Weights of a small GPT-style language model, trained from scratch on English Wikipedia.
Size: 6 heads of 32, vocabulary 2048.
Architecture: LayerNorm before each block, no biases in attention or MLP, untied embeddings.
Training: a variant of SOAP for these matrices, 2352 steps.
Each number is 500 + 40 x the weight over the matrix's rms, rounded and kept within 0 to 999. Layers, rows and columns count from 0. Numbers have three digits each.

# q: layer 3 attention query, 192x192, rms 0.0923, rows 0-31, columns 0-191
# k: layer 3 attention key, 192x192, rms 0.0897, rows 0-31, columns 0-191
# v: layer 3 attention value, 192x192, rms 0.0761, rows 0-3, columns 0-191
# o: layer 3 attention output (transposed), 192x192, rms 0.124, rows 0-3, columns 0-191
q0:570509488522532534513502516521511463508515507459439537515475551465513454581507495531463505560465466483515439507441573475496501542493469530567474550456494493471515492530531580531512532530491520550490523481482494498472514482550504481473525482465512485492461469547513462466515488498496446460493505488478509503532483417492526517491457474575463476473490520461502444504520579514533464500469509550507641496518390546536415500503490554528443511484498488445558471489519477481493497498517490532446509502504452454489464509509497476556496474485489474580518561473551535490484516528458498503
k0:472467487505526538487528509448435538539541450458495483562565601492521498503558549472537473474520523505496498485540477499475546553553531503467499493457507548485504495503528475527525461564511523528481443527533551497447453548455484524442445546529489523492578512484517464467507509522497510441504482489526502462503538475512489576489487573519531494445451480534461508469544535472500517531529463496515456555537498497493512523484498501522537464532552487585482457485495508510379452473529475530475531541511496532450448555458519498483514552525423490505508502481484478538480500508435523472
q1:458492443492509566504538476508441450527561499509550496480485503478487505529428590480522531471526547434514526544529494500570482472449519547520546509499484513451507495490471494624489464495458526470526481495496391534528505529463549446518573536500527507505451565500544527551508534485563558491532559494544504426532478490502438473479475503492455502566482477491456494505495566521558508440466441511464491500501513445519505486479534400456510468514467494515476501455507472475443523512535482474509492449475427492488507576499478482549506510515508450501494500501540493582534514527475591497
k1:511438497533567539493568530488489512498518499568506496479464534502511476442498493449492519517503465494428574492474471471474492463492522403511487564531503471492541472469520508519574531517455477483554517411524486459513503482520459580480497482464507496485471588475514546500528440430475400438370553493516514543488524477483467552463525470514540466483506440488541503477488483529455514482482475507510570453527510521476479506499539465498510534505518432473574467508481531458447414483476441489580455528479526556478511517512495496465476529541517523529505472545448471494554461496509487521
q2:549501452431519438488471489547539516509497496532479536528484569437512535470536501521542574513389534488534460553470485545477535554569533523481483479451514529468491514492515536556526559526440507542436494510483504458498504424433531511490510446527360451501524541483519480479481450556555523491553529398546477508574482472518484490436504510554504483451499533444509472482419450513585488521497608486514462458475484546440460452515516499517521501510483518555508491454516480544530508440447526529477502584512536448516553554488496466458545541442441533546507474499555512499553507498512505513
k2:477455491452489531455570488508479447537486509503511437496526493461561479492507523505499490476511481580516489482546542489440479568449406525517486481537535595526465546472495443443635485466472482490466501438521550476514555491550497414535437481569473529518545492458526479450495509517521510521541512449550516515520453411497512544448498538532544529501531521511536525508451501499444581425520521478432504389519532538549554453516506531465524518559511471492487533514513498492494422502511493513426431532475494510496530476461556527518480460536506583476453571500497485515467485491487510548
q3:532490424530566476497509465519448542542439505491490473484445468516507508551539516514482511411486465615548499502463465544519435580449504479478501476557490537505511520490525492471507458484522463533500519498529534487519515525496458466469438502493457492503510568462522479557519524567518528474465575571457534454504434465498475478466472526536424478432575556509525517444483512553551462567505523506529443504477482476492496493485492479460477606481507514472477490470515536503421561537582509526430480533544553458492489456480486488511499475557516459514513462469479468504499501518459466434
k3:461508532529450519504508494530498480497524471486482511536545470507485456496436472465481462525421480511509493455616543487466534494520510479479447504492495447485497509478535496502398467523486545496457528533474558512516506460476431457540531526530515496435549495510501497487530501465438484440512524551452521503581483572504487534521523469528555493457475546499506482439469538540532511534577487449487513471502539499542403477497547494518468524539557538482499503417494538510426440533511510506528486474502527494507573534530468454496498541529544518499473455488529518438481432466469510518
q4:538499461495509454467425481463479522508510504515497543471568538506489535469525451500426493583504458507502463503462536497457473536465468507510557454458522478406532474477514468569552406470488529432495529479502462583477513443527526452528555557517502519572449486482479511490428513469563498487405540493473494512560455471504455520529459476485575469558470456435532474461471452459493513502496442530512563480452492515511536510473468439472480507485559453569494456533504471489522444451512540514483461580527462504489518530446463558547502499470528568538404490546521499558535520474558492537
k4:480502529438470477445440511497473461503448532520518452618534473390459509440564548539459482460493512492512554492534452477402515425494521501512527531495489498520495439462480508515533540547553490564507488445465487523459514452498527553542462484557493528471554452512506519503506402484516505471450518510524504533454536489546540523452493494500569466594520429589535469451454485578511493501467585505494392507495518473503544429456526476513459467443491526462464471457530479455484504493515485434477442482541466517411470482517534539469517524504465509512453395473473512450540540490485548552
q5:507519484528539489476551509496492562502502494488598527522452523524479584531361529512527501497474434490522410544483472500460439481484442516520541415501476545551519477570496488435518530485590490551494506486468504498538481504462508477518548500481541452510449529528490464611486537512534529487548441503500502473492504480524537534562424500503468503455468477539546502456530454498509488512550558533478577490512511509501437431436518456489588515472466462524468517499501537473548555431513433507526505452452476607418499499476539517534470506558561488536508444534474440495529424545494514459
k5:527486528540527511433523471454501485534547553510498525492518468516488454530474537523513464500519515430495495530547506549432495480501497500487489515497500431473454454500504470479476452541419605507511537533531495445467570526431498471539524526563509471456507503562501552454460517493455557483526507490508519486477434611505465512462481492461509502432476429506506490558482516463495540584464488555520474528438497475495473481460536526477511541456481586517509523532535471438496479462488441587514527523548462450533524463514550486463447486449513507480513563559584479520455513503538491506
q6:530525542514472478491482503474526537521470519509498476473482529480512491497514473407409515493498464513533594549506532455512494509513564488470546506440495485573484458454465543489545500530468555519558555518506496501516465538488526525467442504575477518521473489441555505430517476472511477498514549576441459544464459460450541504441514476538512467506528469564462514467552563503526543547428530453551512466495453488449478445528537522470518391520565501480552464455554492520556507475508503474453456511502476430527454488514500469534544480471556559485484481500551468434516449527444529478
k6:484495486473564461498496531558490515469483515535494537489490551514505518491501453472533519431556560552479563498505511523495553433560470502505497470490477540469493519502515540442471447513501471481485461470477473582509482517513511412470440491493513449519523490490486440522577503432447473518470513532487498454520441529416541553521513483508480481420454547536550445480568475527528458467502491517480492458486507487500494485439436438518444522540497599547552580545515498486521552491461481493512470506509486480525485579475520507498514475472457493512537495490457449469526462511502535493
q7:479458502515507488506510494547438544501463457471481492575560530487517450478521460562412501489510478468601529420437495481536525463502558516529531458493486444501431393493530461510436519478430525510502499427487567519514490443470480458543489512550461598530504487472500523495518471506501448497466481528457471511524538518531558517556468451539516481513520511445467476490535482501513622463455493461561426457462547494478483483591475579496453497452569524536517543501587519486506467494501564453492516451456401420542515436466554490519478414486465595482465477544453484516451547456481491565
k7:490485532502580470507498500515572503438480506479464528504509502518528457558566458469475446563509448511492510492514517519517577487434472439491451498443475540536553534535463536534513512491559470479537481552453523538422477501509508545432457470476473442523544498562463486534420456478501455513506562530531522503496450502414558450497433479493531493563475538538459442490495508508461519492559492471469500513461398471520549488497468493490416491490516496460511445399467480545495538462497497542424497562494517564500499532472550505464553529464512481529535517469515470520521503503497432517
q8:565537517449528481521518488541485444451491554454524511474506522488491501520515509545493478542488481523509523547510562524474532491505525458532512418559515450473525454524484495515388458531535500478541451492473467487485495586476553518483554479541512497518502495467526475505463491473481517525488416475503402464489488460485526471470462602505452508550514443512479463463468509528465476522519531494463479519518492500532468519436509493500519566495503517523512498458459603441453485553485494438471523511580490483524551472532494533435491439452507510489494521499530555527558464511496506522
k8:482522381508451490424455490484472513546489525489473431410475482514464521518452470576520486452510430494434538547528551444534518490523553539523543517440497562494484459493478460537529492455484576492498539510477501527438501399515515506521484550511468540554544483500489488492501485451496565516483550482498474552447486483459476592516556488570516524504438506495479555467498472581518537549509502457519603509530528512433444453540492529470467462538523473498544446474505522469432495435502508486537494487449489492477446451470510529520537504482467480534454515530443563434548461509536496436
q9:501513489458474475497391482490489510547537461483562468559545536489507540465494465446428586473517489527521539525485573519507515457503545544473545489485430538392509503482518574597496505530512553528552498521498426408534495466454478483487511464526485490484550497393519505456482465548516547443493541427499466549542530460467447479489481492495534495546525541462499424513519451478525469570494449524560519499450476502433540507610552526473519540565493549523511472533556511512534467538529481496498478505563580377537507470509613454521520544491455540500467503497520436483486518474529468516
k9:504507528439470490532539483476542481491487546481570499431435556514512448481467486509479503441465490492526516510509417545459489457457524480498453494490490519516454581484445462463545536446511593481448506510448504519471455423565512468481489562483472506518535505453531503472547458465462464397466512523436540525453555495484542456433480507474415556497453460533541483465519517500490515461459522546526482483498528463471528492464494463481489468477528467509438467484527431395456415466477484568419455477467493515516491537558548509467477442500484534503497456478509467453537462463439433482
q10:532514505493499487457492540521544530501542541394409407531495441531522495523482512506509563536510495561482506533468510560438501445521477540549516488483423485523499484551491470524505567471425472525570443501560438445515550505489514492531533485566470544492502449531400481487492529569449496531565549484529555488531506498488496493526540512545487513440542455459452524547516481511505444555425526460434563480535420460541491469405518486502496497537511503536508524489462507528474575509497538499558512502524492491463533512506454487496451522455461460525529498484455490600472469540517492479
k10:477531525471503535543498479455448543550528556543566494483497529496519559555475475525546460486542550437500540493455558491488482490513477428452405489473527512476443553439482478510517393406455573528472515508492489469521482463550524525506499463486536447502567438485564495491483559475504460493552411453502522430428495466464479569429487477477534567524474518570514467485484540513532520482603551442516464514533481532515506490473487507431587426497497514496461526499555538467469472436567448601530488554489492559539461511537525572478469532526523479526493454514497522519499457486448527497
q11:491441559561448495477487451488484429526492499497522461472556509524490534518566486471504465510533493454463527415463512483520491537523485494499510475465509465418531497510507452434489466535555550508495508471547472564553457487551521502561544488502575496544488462489518531585478479514489494527491465511473496478552549484457558508543584526498513545431421451496552471535425498471510405444520469474422459489525530512501524531446454463481460541520454440517460437506540516464508413534508500548492518531455511517476543519512486509414446550555531520497468463493514480521509533582553499459
k11:502498555489439466504454478492555545525490499475485470468444541456447527547508503587468431452447510503525487532485542499479446510533573493474518560443547457531469503479523502513471510480504519519521482454487441508486547427464468463522527522559490465529460483494506493554548456498508522538459468492521523532434567499503429451513562483525491388540454441496466490499479526508483507489502465418503513550510514449568504489582478522482520495524554517503513440479543488544527562540415534438491496484565516479521493503478530495461513558573502494512510517426556488416492523539522472492
q12:427535518534502460527502512495433491493503526531423492466463484492443532460477500429503459504520503522547408516510487524502518472513504502519523497457491567450567526519564489496495537484499458544451487454553484522537549526518528502504500514502539502545502481522557552536498526432455477453499511579515434520456401465527474453513491453470482518498571459548524501533451495498522518508454555467421463538522444485515473496509519461476533522478547505480517489574507468480459478482499517435499504558463473471506504420491500530437546484440488512491482549548445468542505543473484494531
k12:529523589481457496499466489514457567486563442487449452478496513554537485474482545443483512504583491500415493508507482565461488504484542544532509550513520472462482511559479534539486481533539510528525495501419491533487518491507442477491499538537510506517542446470425495547515517478493500459533520508518470489557540490524488512455511450523460447517429505543481517526513498520521533481436519504502524518501481538500429520432527531552489533514557453506439503531511498502519487469502539502510461543493507436508488488498511517450502529520544459528439465495502462513555491491483549481
q13:464507554548485459527467569538521442506419536580526466509493497512435504533462441503555465560508549435486539494482539502412494497498468481530522523568500523479527502469522516486462452468470517453465532506473478519537478458535497447555451493524528443416499445446473515452531408483487505471489480467513487542522446515474447472472540492457539462498499526469480406481486487530465530507523481523526452499537520497491461440488468474520520562553555541467523558540504532544510472482517491561454491518455541557428493500528461541593456472554497538489526464521442530464471506509464585497
k13:529468478508439528531577390454511458518497531508452582485484492521519517458556530543545540496506529461509466534540476437494571431515536550442478491447515489482517523488535481489463514518486465540535524535484455468509496553541495500493463558496491431556452544466496485468537469527451465578527469505445529507518535508534531466498474527602493494427547529514523490473537508534434538471505454495480545499539472505538526591488531540543461505458412468481481475495519539495517548546573508482529488519515475508568491449569502476430549412490512497480560514461544502477560560549531606490
q14:457541551532459521464466509487517468439475483467510530527552498459567409520414549526497514499474478509490506431464479502430510474449462569459492412496497520577485577466489441460485539484478542487558522550532515488551476519444521494520502496460523528499533519501508449537490528457480502477487438441511475509457527539456466493547463587585470537502494550440522498500520510495435529500513471447497467485469450529492505499518575508547431459456486483457502487544484518547472474477535538503474479510498523539438529521531520516437476450530536428451491523467493525582460536483460508494
k14:519437464498486590495435525498486496510488463514439541490481486521531563490457486512590461474500565492507485447427539516558475504494494491466478542474496534512417472458560544549531504498492493440525489521575495515435466510527479462454503446504382477436463456512451512523456462570463503540544510441506596552520467562512479446493544445464503470491510518504474454497423485431519477591521454500533549497518413525528478503486527469457502476538502570501562478480465468422513559557552440515475498522516531543481516533453490460479451473478525455516478501504557499484525480578498450529
q15:509490460443583478429479482536551497450524439548542528466498467556469519504438491504514491499496492496465435525497531533504508540439471530476494499437490489490574554490550518509520492510551457393469522421620451511540462589470483457436555502452545397521455477561448532533526488570530541527496449512479546457528462519490514480474584548544488464497497517494482523495467546530514518577485464576454556481435470465549556445445475418511458474482478457468531495538496491527470536571433491512559542503470493523470526514482458526464461579506505451500482505507510500491444472455487521508
k15:513490492513429493486516540507525452492547481514537504530462520460447496447529491498466493540506547527479481495470508486447487451545449501490542544517482471479538438480503449512463475564504508607527536568512480465526528497488457505570495485482534554464559530507535502504509503514519438503491444487560497519491527437504437506512541539489560491509482534524457485497506595484516429485548471552545508509494543580531377476504593512516530512515513535520495451549469462425536548427443559433445495439429511533555463483542518542546446530483479412565469462489431594454510483486530434447
q16:504560520509521503560504501530564481495484522494573574461461479545472508557480569522540516467467518543585548463529560534536444467464537473523525510531475376495519475546551523487436514531496501494487471489511509533454467519456497484502562550481493476535459572539529500589485511499490495488476538501477467482537487447541478511460462458534517510474481545511549536475520524525406455482458470511493514488509517518564473516484542519536534517479542483479562432461492476466509429502555476519536514556485536478571542474512495567455498523491528470507507503513457490492450487520455582501
k16:473464491444576442458465474481492470560480446505471550488496466508468529519491544546509527464507494499468563462526486560468504561494433528451543471480447425525489488445489484468479517514472454513491540439520480479480523498488480498472483520515459558486480474534441564478486542439470560482508543511532512503567563501457472533532544500510484469504500401508426510503460536506503502531542481485490537455518447465500543568483499424470533490498545515473508498472494496519462499492499486404518445543486506480548469553494440476440536582487520435545510470458477527470493422455447516519
q17:469511435506618562599476540546472517507487481460542566441493475489492497460481563515418520468527460445458472513433515514593545540449443473463451511498477465460500531449514467485497488549539469447400454498523492466531544561470518454565474595482511524497526505541466446515471449515498463493453485474506558474558560544488464495507462450467475481482472516511454477469432478471500431499562463439461574511516514553522513476478487452559494493546515511478535519507525495476507420563574459526506519554580514430514546510439446531488497513481540506516555465508507509526430518537479512494
k17:554466504557450506489500536529532479494569502483467471485533602473466431559514572475517553505441510496522529433545486520509498493502583542368462589466532426502490466530486456500490520537478529528494516507475525485511499470536533471521525475450453517493498514480495541484571474458547484463547518506535468544476496469487526550531549507432517517580600524492468532567529496579496469536514491459515541516470471474447500552522440497544534489570513503491484458440561469481455446456508552531564529525545484542586506537546475534536542539479494452472447520546532464520502504536481516516
q18:487497512543589513523460516493595540493560510473472487497460475509532491520488500548553522475478530559551468486499445599486559498435410491510526544465562500461581546534472460509529501468545480506506467509530597477427560527486502469538523488489526513477445536536503499534480453495481598508529551481530526473485484516465529436489482489527501512524500527495551495485474532501508498474487484529462619467456451521542478460466510482474521482526505445501464525446460509424477508490478490537493511491464524601506615516441510521470476527496546498571523489441559512535439428472486513511
k18:520581427490526469530594531463450481502539487463455513537506594469519491519477507496557503453450511504483441503456522477465511520522484541549546558488476468520439513496492498470563504534493505501492467416483551506529533477484520488526555511516500537507546562504514519496474562436548520485495542461532498522493466517465431479506451497488575499485516438526453527466505437494506457544438597499502506435514533501553461501439476471456538490495507470506457498457509501513483493459553447495493420498519440529516500511482555509505510516509523452561484391443509549517477502544523471492
q19:543447452486479474534441489466524500531457583496501519500466532491520487541492456614458516565487535472525534477481562421512503571538552501501473609477504521481477525472439548520434445490498561536525505517417461482502535470476577467490566484576445523549454498429530483405497427537516537426509468520558488488461565460487431498504455497542514518529526538479553447511590444518519515458536473525514495511397468482420472466519560492498437443500527553544499567577544474412525487455454545480506456519525476454520507482429514511512522512490429541490520493483455436543486564491516481544
k19:460521565462527475483553479511428502499455446516476517568490502530537526522498604471537474463458505479471494466505518513560524504513522531515469525535579546512513475514472607479545529501477541475485518528532525508426482566606396506546507509524494507471540611455516566490482478539526512546511482480577504530531582518470484489507520517527535591481513486563471513415524484456517519505540461494499488538498542466561541553478500536488452548501466516506541499496484476534512430478484520506469426499538541450469467482521500441485414441533544482538473507556478486586517517568557499481
q20:506434593443471524582549531541445474523504442516507573492578463483521475459518488511472475514495536520556533560486444483460574499456507485489526494472499496523450483513524538541444485472539521518530469524477426511506525483425554555471460483447476471524526469500463522431477493543476503424520475507500547582493476464497497545524452455639506508544477548525499484566517559549545531475418523530531538548535554414442524434547454476498524468470481522552499417466490478503500542455457492447391524499467446575524470539439459438472480521530516518504483471500476545514465535517439513463
k20:517514540604496524520587518559544519505527445535475528505452529476502580491498489429539502513541520487491503440473533527502499507496454467515469526544543486516470553507497490545525435501447478504524589467517511559493523551440476485564461396552493481492442513513499525408470458529550500542520518586440566497508548459472493494528518522469458544485487509521511493491480479511456480404520488530512513460455485458420492491456500479455450457443481474505493503479534452498516482570523478430545614557501497468462520534491510513593492485461451521502489485557488429516505535470489511502
q21:508528516507440559552557498553502523422503524511486455460487530536459483532484498545530513545488473495508486497479505492461452511452435465506547521440491466439540477542537471458502507472483431484510449487517560442426571481474529518467507544468576499515522502560550491585426527504480559536521488479495601497567392446468486519483514487501482562465477409469522496495462542529445416434497513550558484527437460458531429460453481452521490516522508504466523584553524476528491494501498474513559487566506510505484508506484460458497468513501510514480603517500525490549465487499503495463
k21:524473471489557538538537460489474516507563562532487507535521514470529548460533487481466499491465511552466559521545485526464527572519583526452487436460546441546469486546519494521536504488502460534452571533493490379541494520543391504496539534502460436462506465537503496471454561502482502542459464492553482495455497486426448479542522462540573481556463506500487555489490497482573570522551500544545529507517557481498548488462534487505577519485501457496494494447515514468526455495502452520526530475519483520513493517517506498526470548508490422531505386505501487553447439493443504516
q22:499427528565524547464580506586515480484521500531499484475489501507522498516469496465503513468515403493522517555491454534506471476463449489494456533589543501519448569498504565564509564530445460475474453501545489483443463501533468482430471498516491511501509518480513500499447485463435496554498525473491489596469427430486536428481510491478538467547516487508539480536513521528530491563462527445487485456488486491511509487384500427605453521504513529452489497456527519534510526534497574500468531475562561485507480552479505526420522462446454458483485486494471465501516561513550535512
k22:532501490476506562532510561530447515516429474529472443501499468497479548489501433547522474436494559455482466546483504494504474520528539505443543478577510575509543497461540504440546454539518485461525563484497550492548515427520531474518501468503441524562491463561492480529496563530472483464482473518565469436515468618481530505536533505509517495458482549581537548515465512515463542416442533458475518518547505478477445530483474468486481457539548425481489525494533500506496494571484489495453451471503488553506434520560526501452521490466536483518428521509476505491545455466483560551
q23:454528585548479463506530493464561491413493523493500484525437497509446487484471517524601543459565502466508486491490458519506581505505417510480502454471494565514423545549485491535525531415515510618461536463518557482489438450522494479476412550496499470498515501490574413500502512569500425512524512546494535564439508570524457432442437497508507504447532484537483471538522566488513472506465612528519519491542507533499492548491533525480524511531533514534496563450402502556487544468494441479525508530514496518460444486507554447516500495485522481488520451489516428447491474520516508512
k23:547489481538531560500453530498481510522520537483538526510500471490537459500456508474541527515557539490461521454410545487456496542494487519573472499549496474449519562488486441499469482485450434459432518501501467545528506583502533452486446553436477482575529472589516457504478470475447511518492409483499429573423483534550492519468458550499438519405530491459474507524511575536431431521472469505482459447538442482555498439503499494506468556474432544491500516468486475468480491551479523503503491498480519491448516456453482433572485429491601529440551500519501426559511469554505502499
q24:469481487523543510480468486477570500471479489480481442498480422540461511468498529479517457551510524479449494492526587429503488490555565566506530446475504483446449487428531485504502474510542469439467534452505534443543532504570486499515595549444542475495436506501454467484503474531421488552538587498559479484489538491494508521487538498484451473466470447476436574412480517496507535487505616537499586510484515525507465537515575476503502497515484524496516517543491534539505473481429501539460447521531549517476498535508513500497547542518501515509502427507550506439538587528564477576
k24:526525567474588495521510500473491434537477570496487461556488461481484479457462511499507570478533571518516477497510556465553512503509487463506462504434501548526494512632474453524462549520506559490484515568465442541521499464507486434525525560409491460499462547459524467473460461430479513525468514590512479465500480439493528511511456521504515522491504554450465494499476523439494519467531479449471458509510482504502454475549506533529595511497491463537484494529406526444486512560496439513481472502493479504490456508510453494457487423519432563522491558477538554562421510527503487494
q25:442491550560464519502504547401505535526514471528506530506523541470547547510474520503581443499498528517482461462470491497511512565519516481552437468531546490555513517484507501525440454498435478548514555471490465507497580508528511490497542516477538574448538484498503462439488515543557533538505528483480517541478486461423519560593500425560534487504458483512556464510481454523442560514530452495551494523494532540488516488500531491463500454523500482507441442531496562442488434507485566499492432462538543510532537546468509489484546518447502488510509452480478461440539521501523500542
k25:487485450501491490489522501464501510512496575485532501501468477482509450460572499462547488446498464476532510584458471503565520564489495497494485538518475522623458463461503534496482509465552525513507487527530470513524497423549548506484541481437482477454433473525490532437531451599546515507550510553462448534461550519536434559430540547530508428516526474546445477530580554549531503552490516519549499514486558455452523517456483481540503492503498485408470498528524487517519522536568498455488521543497473440488513510503529529490506479483464532453489514500485551531496582493445479578
q26:502551429475570503509495591524528505468521532490505471464516538505536500504485485420461503525513492590509527530498580442541507518531513499499442508523506523493472437503419476518528525460500526479564508546492470474472371532494519445547502495525460497490501460503476420422528500541539506513503557507492481499532544411484528462503506431471516498498411573473475449474544490441538530433469556492555550525496522478536492507495532505450512524440532507528505444522516499507547502487500505485484464482493495437532482506480543430492552483524440596445515478560452479558552480541525420515
k26:510459523501599594453514521496471516447507558508506515517496482503493506530430531460539467514558524472480533579527437497461486449504442526520527462522570604449516535477454529388485442533564558542502492476475498497502483527521517480501539478570556456555465510482488567509427438445482507484511525512495514480531504494539526523503493512507499579483437449460533489508555528519533506489545567483504500468481506503518473458518420460477473477460417542523545565401476473488479504515511453498519462469458506529455445568476527473510472581597524511531509472474501500458464560553504532546
q27:570513500551447467468523421568467512474470505455496566502460543434484532498527526517510504489483502465472535578453503426499497494482471448477488603502466501532530427544516517534568481472482543479484453521525525490485437463500498496511498437482562430576523485576441459587506498483504549479526536494481485526500469547497536450495510458435468500499540473466500481476520591531502472533470586492534482523472494575574483524510488522474471474509551500495483533453458472490464527392500458509488473428527529503533501499471466571439504516524520471470477468437495426620514451514418481515
k27:512512486535507449475491506511468554454506531500444499492508492517542545546435450570457541507426537540552526531501446536507500473460496492495542444489483491511559494531545499506505534516510514483490520465449512445425536515485518523484455499532471531563571517485494492469519528510541518465560475497509495570484454484489501577552512484515523466501459471635536483494494498496492444532581491539484501511499514489533495508479518472564517547486495437468528527489521503472496463526444487495474460558524506500512444515465475488529522436543478575475519510554523478561503478522539579533
q28:526484558571357472502524493499552518518508450473501502564461589575502478479561483444511514455467502507511584475462500421492497502532437495466516558516582561491404472528461499567554575503523533526585481527487539527515498444508534419598435512509472535482525487505531493474502475525512439499476450509460481517427467509495450549492551404492556543541495523556482577516508464536504536489511431449459410435562548439524486486557500570534509425485509453446418417556491499519479555429516490452489526432397473527475436496512515515558512417476488528488536425524463514473562438491562543520
k28:520498481513584546508571420569517515493390478513427514423516499484548470514524450487513439493485485403503462482445448581490471496487524509592490471529432507529585540498549530498496429482504422442361399472545493465528495534470496485462501526497507496545441477465540480550493471478459506507511446562515495567538467442525587424512526579435474416522533456470495486529504473449512508490437412547488433491461492455536545552471441434469473517455504571506489599535493510512577520609488540444536502548598551540509500454540483536493507466452500548480485512467440472522530631481580409459
q29:503482446498466533514486487489511543542461547485511526493498576509502425489530523557490547534435486507520508480501491469540482512518432508495536530484447469492501449494595556560514457482536534476478514471445458457471530496506391462490517463488426478485580549438473478517477448540553579483499520521503464550537517449491509525524540508503515585485535532517484448474528520538434495540514558505502492512540457530508554457572449518503508531527525607518503529520461515502431520546463500516479462486542548426500470514508540562566502499470478520518502534455500471466540517519528450503
k29:514435494505523493552528435547542477552453552450467433554499530559503536492494503492481478508474537493483496527499455496533492482490428488461496526483494524552481496565495514426480500511518497559527563484464545509496447416500499553505484567552497405476527565404536538543479512510462537432510501531519474531518596471525530446466490485526570485491554468502500532514521530552533520492541417429437516485483486540557499464512469540502496457460556459501474480526538524474511463426514544504490466497484514494460508538423511527586541500495499524525508449519503490526496459419518514493
q30:428530502436507453540542567551491469447552522443492416597441530470493474451526510495571453571568520518443476520496450496471506469414491543545509514493534481496512472524459480487519549569517479574523434499470434499579531569582531480524557540517488441524473467503483479469473476461562451505496534561503495538525550538491464479518531533435571514483477500422535555578531475447600548538508546566507509516493542487476499516537489398572468460569429474529408444472541472541532480561549456446489575437532418557473508546484433431465462494569492459453531573536539471496479417491450511407
k30:464480565554455494492565602525493606464553510531459522463476520397488480489471502513501478504527515487489474525467502441557467539471548460586433459517531472498463502460426472530538397476485563553506429412515517547547500590450478509412446519517485524564457556485510502519456549439440488549508457539513523474445537488625515523521461469489408455463573487482498524477474521514443402492529512484479530468467539581486497511555547458466452477564525492488623524477480464506448552504506527547528547447492572457583493457483518480483505421478454478486496470565431451538516556515511499528
q31:521472545579512507498524537457516465449533553492454543448490453453493540472486532437555512404582513500516508453479490483490475469460463524528536483481467552526473532565511497523511527514483571501472444521504496451518515475448549482507482483427446456493414493509412506546502585474485486459463494471486509507439424558541536441471517466456477425449454498494519495525476470507486503449408520612483451461475543473562519447516540494512484534469535492482433528465472530546460537509508507489484488465490498555449446522487448498543462489487464434538537504516478534502499456529536492462
k31:501547492486502525476541542448477479466492501472459477507575419541497498549506428439522581616549447470471537509445498576458539519527454514491506516487510541466564542509517465508517557512406415445513493508507562507474463456484509454487501483472581478531536457510554549580482558514539480505574506529486486458462520515564500526538462521490421442542515474494508501453456552510542485469470459550449404519500472500512512539454552534476506547524468524498534551489511548460437492515570460565554532532520505483487486519489529499477434526509535513478538466533552488473512453552494560510
v0:543465527554573514540485488452465470521480528512515494482483509502525548496504497493496569439497428539471518507480534469489450495490518545561494516534490419493449452511508523483542564551520497490554542488536539435478469459497476561503425477562491472516510568474433441520492568542513520512462450515534511486468527519514476464463478529461511519517517491509575441449558578423493555535474519516544499587460521502453535491472536530526480491470543479471501512536464488447438499560603504462472483482463480470474509552486504498474451466490463539524460503472494533510539555434511481470
o0:492498442516478519550467542476518513489503473502456543526467452506517463455521503486527490487506556493527489496574511547539498482526490503500473467503554558442479526447460497480498452488476504481472476530454477529541516524532554428546534542480506461475517484535508522490499459462509478442489548466481511519528468470466581529519466421539502522431538514444491496485516462515507487434493528452442483493482458520547493494496493511507492457455446521544479421477490525480503472424457533507503494480420422495445532493442502480528505529526500465478535468551503448460524493517501503516
v1:403577541498482531492483502513490547521544462478508443607507475482485529454513458458487556509540472457524538500437441484568476421472515491502516514449493534490504501487468508512588495540505497473471483522470467469487482514548504471480494544459468501528429469541507518456466531474482490514473535515527547486554404504477493460464555574549468463461414480541487493493512535470487494522525512453495541456484562588425438403470497545457458512508474449498496530495511541525524483593504487565483468506531515487467502485506550463485499458468499496496499511565534518515486457496435541512
o1:562428463532468495525516449480535519518535489467458508482518508544499486507514504541434479449421512452519502499533514542466493539448508472483515485473495520556530482510526481462445540501475534480565532480545520506466540420532505532480515523502502514437512487494440419529491434489513556443466430528487487485498525490486492521469523436509536533513528475496468487477480502537517481497508522590499546505502512345536489485578449464508541497514480528444426479515515433455551473433457503544488533479489531513491522570509479513564413556535500536521508516521475531493427500498500516480
v2:517601491548487556426435488545577522404465491505449489517476480458517499529463432459434476487538461494613558428518542474590508474535462510569514532493529441472531496479548491475457543587500578447565507468481506488519454524493478530578504539507508483553566420456465546570492516506459460465513455508505485479496479473534497473536537557522480458524553566559537521445479453457505482456494481496504564521446486425431524512448529584540488469493512518509559559492499495570540503543486480497464524488508496503526525532527466509445478582498449423463511544495482544464534478561527478414
o2:512581509391516487537521478435444500478507537498514559572519597461441459518584507534557536551478557478398450496543510472491477457516486466483479460448543547546432553430431542528527455487417577502472505579548521532473521498545493480530485478505483496459495455556537536481468530541541488550506545508526545484549502556520490554467505499539519510489492499503394497491501547515491511566513483529494472497512498531555513495510509499456528469542519504484537436503429487508459516483468489512511436574551508512517486460527490473526556472525529549509525535481564462511475499467473550485
v3:405477488538506555457479470468490569450430452509524478486493433521533560471536438476522452439524505580544545490496525576548463529592509560517524530458481537494500498552451510493506489539454559539543507447471446525511576557495501536523463541550501529512524508501476556554455507496488474556466448479448452460496514555497493493437495526496487502498474525468522481457500418462549529588549544570519524502473523485524551528508504534483481503488530418528558565554573518520535486518502471423559486418465468501516437525510522529457472495463556392546481507455464510487461528479502478489
o3:541559477420521493532446473491512562537532521475520554560541540535543501466504496532545512460509509520476489551544498503457474467482470449471537449483494422535503479468484498492566538522505495451499508578543552497505533493531505480543473491468514485435502451497517521506519501491538540520501544456450553498520489532493568467516458499528525543506447542565541499500513611547457522488532473416519469469559520494548515471482469461523486496477421530503454457403498518514497566537535489489488589525454531486506566462477467446533476500490471498451481477540558555474557468530534517557